{
  "rope_fraction": 1.0,
  "tie_embeddings": true,
  "init_std_up": 0.133,
  "init_std_down": 0.015,
  "schedule": "wsd",
  "train_tokens": 130000000,
  "dataset": "wikipedia_en"
}
Each number is 128 + 32 x the weight over its row's rms, rounded and kept within 0 to 255. Layers, rows and columns count from 0. Numbers have three digits each. The size before them is the row's rms in percent of the matrix's.

# layer 9 MLP down, 64x192, rms 0.222, rows 0-42, columns 128-191
093:132094113082052197110096050129134079074121139114219117140086121151154080097110097136152181122117109131112112165157174060087148066168057122140129112127126164104112131139092148087119129141107098
092:124081146063115095099141054100113144087137075117097135137123080156127147094167157140110114136191130175141159105142081117136130087157091098111175177174098122159158116133138168121151123112115183
096:159181151083113078108093126161112067110150199130132103156136146126118113122106121133133169113154098078160082155164096159175142151167090163110164109099142135139119090147117066105179148070191106
096:148084110124113116130153054126121145157164143118129174074143136107139125106121125137100120147183125138072082147105183158134138108153131080157141088155129136092150107104148163135135097161093073
102:113103102125130089178088129115097134087115140150135083140146125094151084180146104102080118172126076142094134171144152198063096088100116108086088121145073111177082112108141099135106165038148073
097:153170087164130132186099136138078123164118122163101128138148139135218101144134106170169084120134182144110118143129138168154171159137122077084129118099186108188139133109136151142134168176172147
080:166151113133129140204093081102126145121104088124111130159094140115102132094083068177099098114096119127181090118130122117125191187192113184145101183137115135149137113136022096119111142168142152
090:088109150054155071078151047154110082155104069115109144149132166146096102106164150110129135123108128100170130173160182158142048143116106124110170104083091128072124127080125155119120178160139141
094:140133136058155098140094156114077128071156093139054138180093131139126164057118095103102100070118087144178103119111107065128162190158104130103124152064141115138064190129130126107143101134108128
094:122124173103118115187079091175149118145083184108177134200121129121137148112139091123118129105084155144138088149068088095134111139108135151126134184133189111098152146112135096118131120146188111
099:144157114062155083095150151134143155102171148130116132138115123114162132135091170100123166139147117113125039157173157178165140139137116148132210109151134076135132124145162124164029139123153156
104:143160136111116194127150140102058134130124084189103104097128107092114142143129119172139142117197198104174188121132129110108156137102151158165116082134106201138078115094120079154101085119091160
107:071147119140127107128130107118145191117072167141069114122151172136177057083189091089142075133182158129193083122109124140119164101148080076148165112175076145182149121149149109162120129104097095
099:185100112093149149103186104166105126155169105153123107083131185105085120144106160095159133092137094169146096080140169174139196145141160155102145130102098142111131082108144125080102132144110091
098:109131156141127116166157169145147103173135162169133117068136130144169095150113121149108115149120111076113118123062160143071184117111094098130104140127137131145095127034138127092140160119075150
111:105097091105083127206109081165133137116124102175170122110178148099134146105195132167124089136149166107164061128118177127146065036170111169120179153146125116050162120132174106126099108129146105
086:102096137106127098158127099138111103122119075115120157164134152119131107139139192137075162125149166100067139146135203154181087131079105199152143167086065116123116154089151151084146149093072131
090:109138176142090130095097141167164120116098173141111079119133086214157108158191186116174124170070180122068084136159105065100161173162076101119175109101127155106135135176158164133099130127133092
099:152207107138096099136114112105072190092126181166122116085164158150114104132131158115140166175105099130085191118189148130165138112158152102113152108132131084154101093126078102131043110132110078
105:102107120139139113110122097114119141101140120128148137150142079090157054086057164161141160082145135135158165139161147122154113112086159134147076166169063109094134148141134191150126155071113155
100:103088104105141143089108118134133133144189055088129158105131112102156165175065122109124128167104166127131138102114156098113085158068100102156112153115120086141090148101149129151118086122135160
097:130154114167139113108103166135115067102127100117146151121122094156167120070153235097122122154040112117103110170178170117159112131112123153085175170095179117102157152092131182154129136175152193
105:091093170122185130198091079125153143140130126127129097145185107156158081125146156116135085167085177186125121142126074139136143155124141180115091134116101114132122118061142129154143161090128153
122:118125155101104148142125044110176131106144112110160129127144122153105108126144124130189144121107144119087178120210078128132141119140110110071176090128111107165168109145136088049201155171174130
096:104130107075135101146165172145117137154147085113081146151177121198180151121141101143107137105175143178151174070118114114114149150068159127143118112086150058053099193107097128132156061122164135
096:134163130112133112085159191151102114144133118123084156137103173121125188158056113138124136179097112217111062108168153140048100157123182131110126188060165107129119138147166072177143123125106096
106:117114131107175121082154117112174127119139115119069110152135191138113142105099116111156150151131143135149089104212045142168174167168137139122123203125148126142180123149200109087109094167122081
089:117197137106147161190137149160137021138095113202119195121171128068160130192158088126132114133153194140102141089105132163136146110162132129179112138116147126093111117130163086101109152100125123
090:201118155163136142186149159165059143125089101142156147121096144138117172091111140137131119116117085151160088116079101069168089090101141124134095114082109215093136169156133118120149151161171122
094:158133140169214138132138163122154116126077107146073124210108122162167105105124103093114136118094136090093123100130109142121119159147162103098114158113107127181097111163107176127096182133135098
109:152126102170168178086088115145124130161157082132161105098111085147138108061091182110144112144063123111112120155150121139124126118111127155126114131136166132157079111158105119111107154150134111
093:119157116093116160166118138096114134139141160119150096094117141096107153157147101131145098156177154123189148114090135138150167184071159086163116095149135129175096180118097131111121118072093117
087:163127124145130184132088063072128092101099121088159191140219119139134168099084149130089134126100077097113139129133141173127122126103041131115156157139154102104148141112181077111132199134167101
104:083176140089104132150135140167154108092109178089164211084115149154139132159139120121139109060090110105108155166094102074141132148117130127129145181133156122058139177123139143135134143225190154
092:136055137141089159147131138143094131145024165165111122110115125118076133098146085120103148083086140130097183142117072136102110112149134057142148110162138110123138176116116164136090145101145111
101:148103106113063092091173109155142095101173168084115122125115119153124150132111152149114174164151130121128122114167138086190086099082128133167056118090117166085152120151148208097104137131113108
091:141116105112127145149114156116115134144111163117099160140116099177172108137143096110100106206084100175071086144152152145083153120118094101147163109109126137161132134083104117149105149124116139
144:128115110087118181126048148152102201171145119111077099092124050114164223176117153123099162168095160130143138140106126093155207130147133176119148122169107150140123143048113146172144153160109126
083:165113175141045092135148112132188116163084076157123117133114103137142144096141185138131142102093140098165111150120210116168159092173129173125100118086098167171154136158148124146160114138122120
092:112160140106163106162081123146124077166163063165123117168076126038134139110086132099126083143110133154159184078105132093102158176112100109127112095106146129153138151156109109092153118164109092
087:175162148146129135207104105125169171107143075147141143086059141144126113097125077127138145135161135110097076105174144088101110125160097121123107118102170118166162090130166098109122044203109139
101:121189106090176135109104234121130133180118148096139182159086159104141157107074138143085172068147113163078128123143184132093106176118165136176166165174127080135066164108141125146147160112124166
107:066087109168096127128193125139110144155131186125156137063194134156150137146124126065218080207110150100111124106131103161175128127111117157168122151131191100148149136112176164198160109177105117